config.toml
hidden_size = 256
norm = "rmsnorm"
norm_place = "pre"
attn_scale = 0.13
bias = "none"
parallel_block = false
extras = ["gated attention", "exclusive self-attention", "value embeddings", "learned residual scales", "capped logits"]
warmup_steps = 495
Each number is 128 + 32 x the weight over its row's rms, rounded and kept within 0 to 255. Layers, rows and columns count from 0. Numbers have three digits each. The size before them is the row's rms in percent of the matrix's.

# layer 5 MLP up, 1024x256, rms 0.114, rows 123-135, columns 0-255
100:145102099092076099158167135168104078139124109141124130082141114133164158114096134106186120167137158123129108122124126140117152133190101100154148075109138142119095151200094066131098068161154151119133148195164128057069047103115131130137132065114096081142105097141110159118165152144136140144079118152106126200143137079145142092142120050152167146101123130093129072144093137158106139142141142123155156097152158132085141166155132126188105141043121159169138126188102116084114152137160075166164111173178107158120081151110159125146080093071199081067178092197187112088090123173113152165114095118159116101197117155146148106111187162144128129119142193143066114102152158158179131105088103131138131204157134141161127133080135149130116117100125112140156123152130125133090040127131129
107:117122145103104109090110146151068073058103157145152090169158105126157160110098126139117099124071115111135102090123140107089163185102143125087098149178124126102133102148140150118168132137171113185088055159112115000098098110121124124141118130120132098186151099127136157120119142070102089134100108127134163147109116164091146176182120170178165152132188115150121154112115157158125160079129122129115147174142141130153127143104112159140130155069099139107092145178167158109112123138140069155114121161134108049160201077123158133172156094099157055128166159161123142128060121128090212143068127117099116126144140115104141140134184120098121157094116088162131150106167147119095068157132164166100124191133136128137062082124144153210073139144168153115190132158190135149148112157057114
101:111102092172107131114141114171133165123177150196133095150199154173151159095101092101149108088099060115145133138138101124108099104134134134096109115120127156142158131052151107161133083089060077128093065094169156122097150095160125179155139071144132126118067162087147097094135121120155172157167094138088106130150152129138111107185124167142098079094129121154111169099195153148081150150116107129174099177169187163152105115172121079175162162133149096137130159137087127096148128095087094089107094105112158143106151133110143165113121076172111170095093129166064090142114133145089098119121122110128147152134151097126189167112125144139097114050091140077154150198120126144139117196111124124101158165151098213200142165151103078087039128113167192127146135145082098161146097111121076
101:117142171102073132097142193184138097142100103153019180171132156145134193109093122103116124154135140134135132116142172123150134089116123116126124109070110128191178157110200093133115143128225154098138148186120161140148155136042130096157150126178135114117156089133107151131136130116149127113147139138171151113097140119107134057133110133106169151108109160143146166124085109111102125162143130165104162149184070196116099184153090125111109122134079135163189173096164182132123135090067129163195131061092150188151112143112128175087070151173125105130128111165119071121159141120143080140170110140157129142189154212155109180093060162111117079179114125109153141089135090169143095140120125096159104140150165165117132121187129113150147141145116126116111113121165113122104159114056191
100:123076116060091117089152201118128106075158104124084086133117078159105142116022105108177125152121158141118169076141153126062150142174116128106076091148148080141100121181172086163082146141134220151150152139142172104144113099099163140113124131110193125109141097099136123187088096116126146126088138170166133144170126137124124102142131126067130112170124108135134158098089148168071120096149166148170125123091047139078163171127140147150153109139076162123106122094144094093130173145119146128195099152124115094083123163135048098121134102114135103138151060149108152082163154110168111146094099121132052148109152165130103193148161130101139145150146155157118181094176088107135145113095137137177128149062174135209053121105147139133078097113178109133137150134084160130132171126160094
102:140141142055152118132133136113101028103150020159114141151107164132145119158111109139098145113130157152154082124135161131111147145065131078095096096126198067135093132160159122120092102120132142153059085143087138137114109226131089151212101118181103137132094109029116139175159124129135110114134129109139142111059147086173128110136082098099148162115125121117097093095112128099128160159142098124158147130150112134166096139089159159117128155140150086066162174125114090041092162156169120121151119102093117097186184090099124066115143125109101108149047067105132110156165118118146129150166096142212138178111114149131075158136159091119153113119191096167143094108131141131147145141115134114130134125112159089128139086131130091160155237103122134123134182126167149119165118124135103
047:128130148094121118118121183143079083061180115163086104074139160194138116101100141078065111081101124106133100070154150090161099158141094148105103137136158133174120094136162079103124102097125189119110103133169114112101094194121113205128085098164140103129062113123096163099164068159154106159141123191118131124150172087045078126070109144098128089136174151098114119116124124180103144151164112143186114174125083122172156150174116148195119124074151170061139123149168110133088164116120097112138130131140113102112112128074114069159133092106127088095135165130125084185091136137102151126119152120130201135149126188150137124135142090119117068103160127146135129220175113140218120174136198163156168116087112138172126087098088132134115131135128119146134096119113098151098071181125133
122:117127157099148126131127161123114104038111119224126137116118118140161059133070148076158106133167091122159154114188161108091126139099136119156118097108149072124150125091159122104123125119151106090181171095084121109116151118119091100102099136115156103167072106137116097142121121086158058131153045137157086125112174128126145108140127095144122105127144132122116080143139058112116107173103077166116168115102080182179123145184137110136140149159141103198195117132163163119094161132167107169125064126111141135219108089095127096193154120137106141150155130104149125146108115095077168174093171126160143085157157152123079129160087113132088080144090079134129120137079039147123111085138127130086156141072117148172102119190109143131098179188192097060144162154120172201123130114110147
101:113084110177096162131152155215098131087122104179166122105170073160114108155112110094105116101157069110104134133145137112138124100095147138097133100140127110132153100147142081091076124101086124116189143138143118097149091170116101060097064126116135150124065182121175097130079133125152091144160165194091164085090157120087127126087148153072104147126090118113102152117150141137167135124079135132122133165123118112124093105089143134148120168096101120111111134105194133132137160146157115109107138113190085154133116093128166127073049166151192083138142111196223115152099124171139135134089205131152149102081074135140165113100163163106168132116118144026166182133143130087195156065085104143174127138122156172133094052123090143174133127119155112103154113113069183105156136133082137
118:094112173048129111160118135174151080118155113134123123141170141151122066084103121113089109143115143174114159132150115104160134157152113099048083074109148137180106114122147107165000100141159182142146108070166180157115138188131105155142118156180176073109078116118110136129138111107146163159158132157116146185138139096154104135089192125140084118180132125082166095142188160174074099149099155126155135149123082134112103091123117148128084094130081123128121192138177148102049139107097118104119052063139133116121114093048096134129141126174071148130175149137152138139137144106147085058092144100142181150154129135140159086123115131114117125157112132118092115130097101137178115159117158140099120125128151160078082113089083167093127148192112132064131091133058176100176147118127089
095:148117090159070100142168193128094088138109128179150160130216098137129156188144139112108110065137099075094139158144129150137093162133110124108142116121158124128150125186149108133096050143153144199143111125149117047108148196112123121164102116131164105135144115129147102139125101090128126155126142061126164074123080093170141096123163114142159162143138154123104134117131123136168123072164107158120114154135176089100157144179084159171156163082078094176119139175132089136131132188125116138168118117177070073123165136138111104154113099083126063066160096201061105159105207110082150144155170122134141095110152096175182165150118046146121085131132140101110182163113042149174114127143124119079099086101133108197145121100091121122115146145111139115121093133167071172176106134119113
107:138087070130090119117137134124159088139132076129046074108152100145091107153073155140142133129069171158107165102136098078153147068155090158068105122177127169110075129126158120074074067058117136149104114155126136109101147179122187170118078124211143166130154089103079115178129052108133180137094101165129161097122160118153132086086097118095130100059094169133104172110199149108133144138110151118096133141113129113134178142132073091106146166155141156123144146110157102113123165137196026080124076144138195139139174147103097110153068092128154098132107084059102125138138100184114151105161133149168156100116150122128113138130174113146104166110113100058097170133053105112123088128152118153114126123087139131186114126096133107089162143130141120176135144162158109099165112144114117
098:146121130143082145114161141148151134063091140139149087119137147148151116146102122170149121120156166143129122160116142121142120159082159123119124119130136115129124087152168148071149074105164134160161102086159169114152111079114150168136136130112138144128124145120162115107170106142141139124148114125159153113163151129086089090136119111122220159135112089134142107113094099118172193100150084145127129166190215120104155116093190139159141095092101109091102110065150161066159128133143121085115141112217161080076097163133110031080091076177107094169173155167144130133122091173118145090148180137107143098071141163070141127142131139141105173097155110106175177171166101150106109195119165152089212124122090185081133083076140105223166102105090155181137110121161083124172061112111121
# layer 5 MLP down (transposed), 1024x256, rms 0.107, rows 123-135, columns 0-255
101:218146140107067104127126100174087114141130106175135148095098165134138086126144099136188137119125143145198129148126139170177187133158092167102074114157132157073087171081130080106165074143087139071157117075158233155067101136142121075224086119106089133094129179135107156158115128214148195112139118194134096152156212108112090164110161106111182111116123131122187151124107149095134112123125128177126122130103124174101127128087169153077072110161122130104150132188161062142154102152162062144151088114136081120133108145092129080123126118102126109103120107109106097122125122133069128165129122141109119124122128105159136155144126124150091172101162133136218170123185146160099164150189149148135179122153181117108135121148120124158103115165089131114131074123120113107152093124123130
105:166134100120143133112124135100173149111092112140090103188106103132135123106139150081164131161123173136148131086098163118095126120181109149097123104118156168118146104132171171176114138192134139087167141132100154165121092171103103152126189170163101132062156082116085100140146154116160133164180155122073054180128103138102102086136181172206095155099143123101115067161147134092167147129209173105167171172136030184090103106136137108099185100103132121145150142069112075177151101114170142188136170149150149127129113127107177143130126234141084133140117176096169099135129147167077133179102138150160124091067146069127103129133137128104208139084101123137116136150125111132168174164150113169074128141138149121062103111158148138105069101089078149109118140134159129132134086119151102
099:130140129169165169151154095168189109087129148075079135170049092123087164159131100107157157139137073084148059111142116139112148082100183195112141128141149174150115136120094129125156099132109163121082084138128086185131093137154065175117148131147138136116152121138104091175163128168144117120130106135072127177099145150202152146078138173161137155092178081138140095113058135089129147158094041123054121206143118132155127101112055159164146096142146090202099100073067096122128137080095186123205148093066126149118150116108146118136180118154150171179092152114067146147157102160118052115091107133132146132129101151149113102128182104135121206109117138067134126066144134159121129156145143103112139091105156119144128171122144132127095155140099119120118137143113105110127078173134104
102:126110135175098099093054145104162096145179102127113111090131158142097153160066141130121115113060157140106113124154128162119125129154111175104108157133120135075075209041135102156149124098102154085144130121100131137179121112137058075103084134136099098128141126136150115145101113078148132182123171094133157110169066153160163111142120143099143085125096121127186138095136108149125153218071104148101114177122103200131119098089105163106108079156105089157112109067139126143115136091050111055097175157113165085120141103166115097143084129143158077112159134124078097141158124049070156079140091129132130118096149051117137097110099114121177163098178158138117119130131119109152058134149151085175090119128098080170169081151178110135148198184125090130095154159166110158165138112114132
104:127110187083186113163162085117163192150088171131081120152093070128096129108115095083157133094152145097072097112089045119120115174100149135111116129134125154098085088131159221108122158140114175154115151165096110100120100153101132123131136130136168130133119074118157068146086183049094129122105126100159125126118123230170159095139127151129161141099087092142183113172097158110110080144118171137078141061107068168121169150129115103114180089106145082126104148113169104157176115180087124135216124183150132101091112149155129181140170163149124136139107130102125157080101145107150130092127056135147162087044128142162093113104137111148129160132100114144133140191114167121079113149166100101136173180092086099140109132170101189154143129164194132128116124152132156133122120139157084
102:130158152107190149151113144132160130115162109111141130161133130135145104119114120040137142120161104152145138100157131142089135117099124140115174055106169125103185161163161157118111124118066139169091155176137103139085162143210158136054092104199134136114110153168132108183149163120140126163133092118092111129117132130173098096103091087077106146141167143108130038164056193081137175160107153144109122179167130151043092200121082140122108168200195103142142125141105118062172095161133098109134168161134093108124153100177099072095174066144079153132136103095106170161193116170151105122148102091114131150123117117097083166126163117136113149115102095132097080130114111119150103069164123199048147153141148138099110119110085105134163097120171102092121121059131140130124141101119144
043:089132165163153152117168215139148113152166076056132107178149142099166162129178121081139098140082141121092144127082155090123133080166141121136174114051122127100162122117106251121138148115096109108130150105092100123159108157169064099137153129124127133120155156095059159145176115079121140119122157092125104128087153107139132141180192100177127167145107107148126082142144130138123109145087178111104163122107157088123103090138174154112111117168146171131178122106116144123088081122083084151135114146148131199113131167093077135119116187157176175129115048097144141117110091108085085168135105140096113163177080095131120149109108124175135062184116106117094106100093162142072089136120089173123089125160187123140154135172135119106110146153150183155071143080166152083141118068179079
120:097171183090080125177142114111107133106151154170132110179129118118078109110113189102107166178117107090121143085162102067153111109145132088128121091111070106131169100085199119148094123171159166106192125162152149096098145138161155141113123161155153121034154123141109130122093152047136077157101066133106111142073163157137104163186108105132075094059136116155133106131075174122115170125108103128165119131172129107122073119169198115162112133187129106109127163104149139102175111152172093201126139152125102125096118095077157133158105102151078133132093132147122108141119109112055094127095152133109147107172090149069096144128106142110139166177161073102120136101203125086141169190138108079152152180200121166144104085149167151169117139129141161109146168133197146178105144105077126
105:157178154172150075092098095157141103080107110166129119164138171113145109111144120109094132111130061107113172114130196111081134088112175133112152103212107115063117112120119160118115111136109105122139097093121110112180136129211161194176110174090115135106116133135132142129122131129140095114120144215088108169122103149158116152136116126168146098111160160181067132139165072207107158074088162161116159121162160108092134107084073097119113181165102129159124143121106132132121113150099115157040115148112149099151146142152138149123120086131094144118153185121167155120085142144135172101114111122160130097143154157161143192063163137121096173196139124158132138115132146082156129092110181190132118126081097172109101167143106098138131119122216118094203099092137084135140154046190047
120:173163142079111125106103108134205098089142132153134130094197093168155144089123146163083120091100201046092185125144125147127123088163127149106162117136156117173137110142114119127114155138092147161132123057131107117092092189101128150110169154116056112092104113122139083164120133112127053108096118070047125086150118114084181088203138126088119128111089155167187128123092175141106117094118147175100148131146094136064134113122170140115133127160136132127147155136128125117105194116102168098140105100123096179129157090143134124091149152119171122091174114128162148107079162165095138133137131116134111130192095110157165110193189065182107116099189164104187134113120167169122144158096103251197178125103130136126099129119128124146113122146073178130113093173165111119113155103116138
095:091185180078154166079115110124158172125096137132108143102173137157152091074126104108093090130124105127123099115052153142147144120150125098084124093122206170107144128114134143098144092094149191106135102083125101129157111122091104164132106131183067089038129098139164121152154110156146143149172120104102106125102126134181124134098081139133117097223130140141126093182138112097154113179138138078101158122139107181115165171167159147153123131099106102085148162118067111133139114116139139155157117067113080125099088089084112171113199146140162106149150146101106115108175073143166124114098181146158151148148217163107059146130111042151166157103179136173105096073112140134173089099152088114121098117173120184084113097175185127096111111129087146135108099177116080169123201123148116
104:130145155153119157119084167121151164200039108111097134113144095129130140119129111092113103138122112179127090126110153113143145093113066107132095182129152140173172091146137167150115088115110141081142137217117132182173138083149168146108111078093099168106154052099106118178101121136100202140072169150052152147127134180181106144053070132114143149132136136144197116098152120095136112144097142075066151067134115119136140065122116149112210178136075099088161140124169123129063146132153109122141107083121151140112140149097079188170116083150128160132124112178158088128102075097126149097130153098150154091092120117112118152118079135152129141119153193101105106139053099107152158064159133105115116101126141129089092189073082165131124116110192113104104129098103119134094125080154172
098:155132108094113149083065129112176137147062137128185162131120167113105092154084141093163174124129148179132066104124178153097140082107106128114123040150154112078162160141181120160143088142091095151176154051131090106056158148133096080149106141161130169072154150139139173135118163136153128143119142075148149179123140089165092112080169167082110100123141114121152080103129145155149139196150117170118145153142112192145090138122113186118173120147115176110096156097124122157169128129061168189095173144098100100112088137092138130124155143094161125145191175075132147171125103101134095107144149085136113192179141147127134117119110150115156156067100094159102139136212058125135105111087131182087103117114114154136089120182082095117151128176106117164113147164148107099167091063068135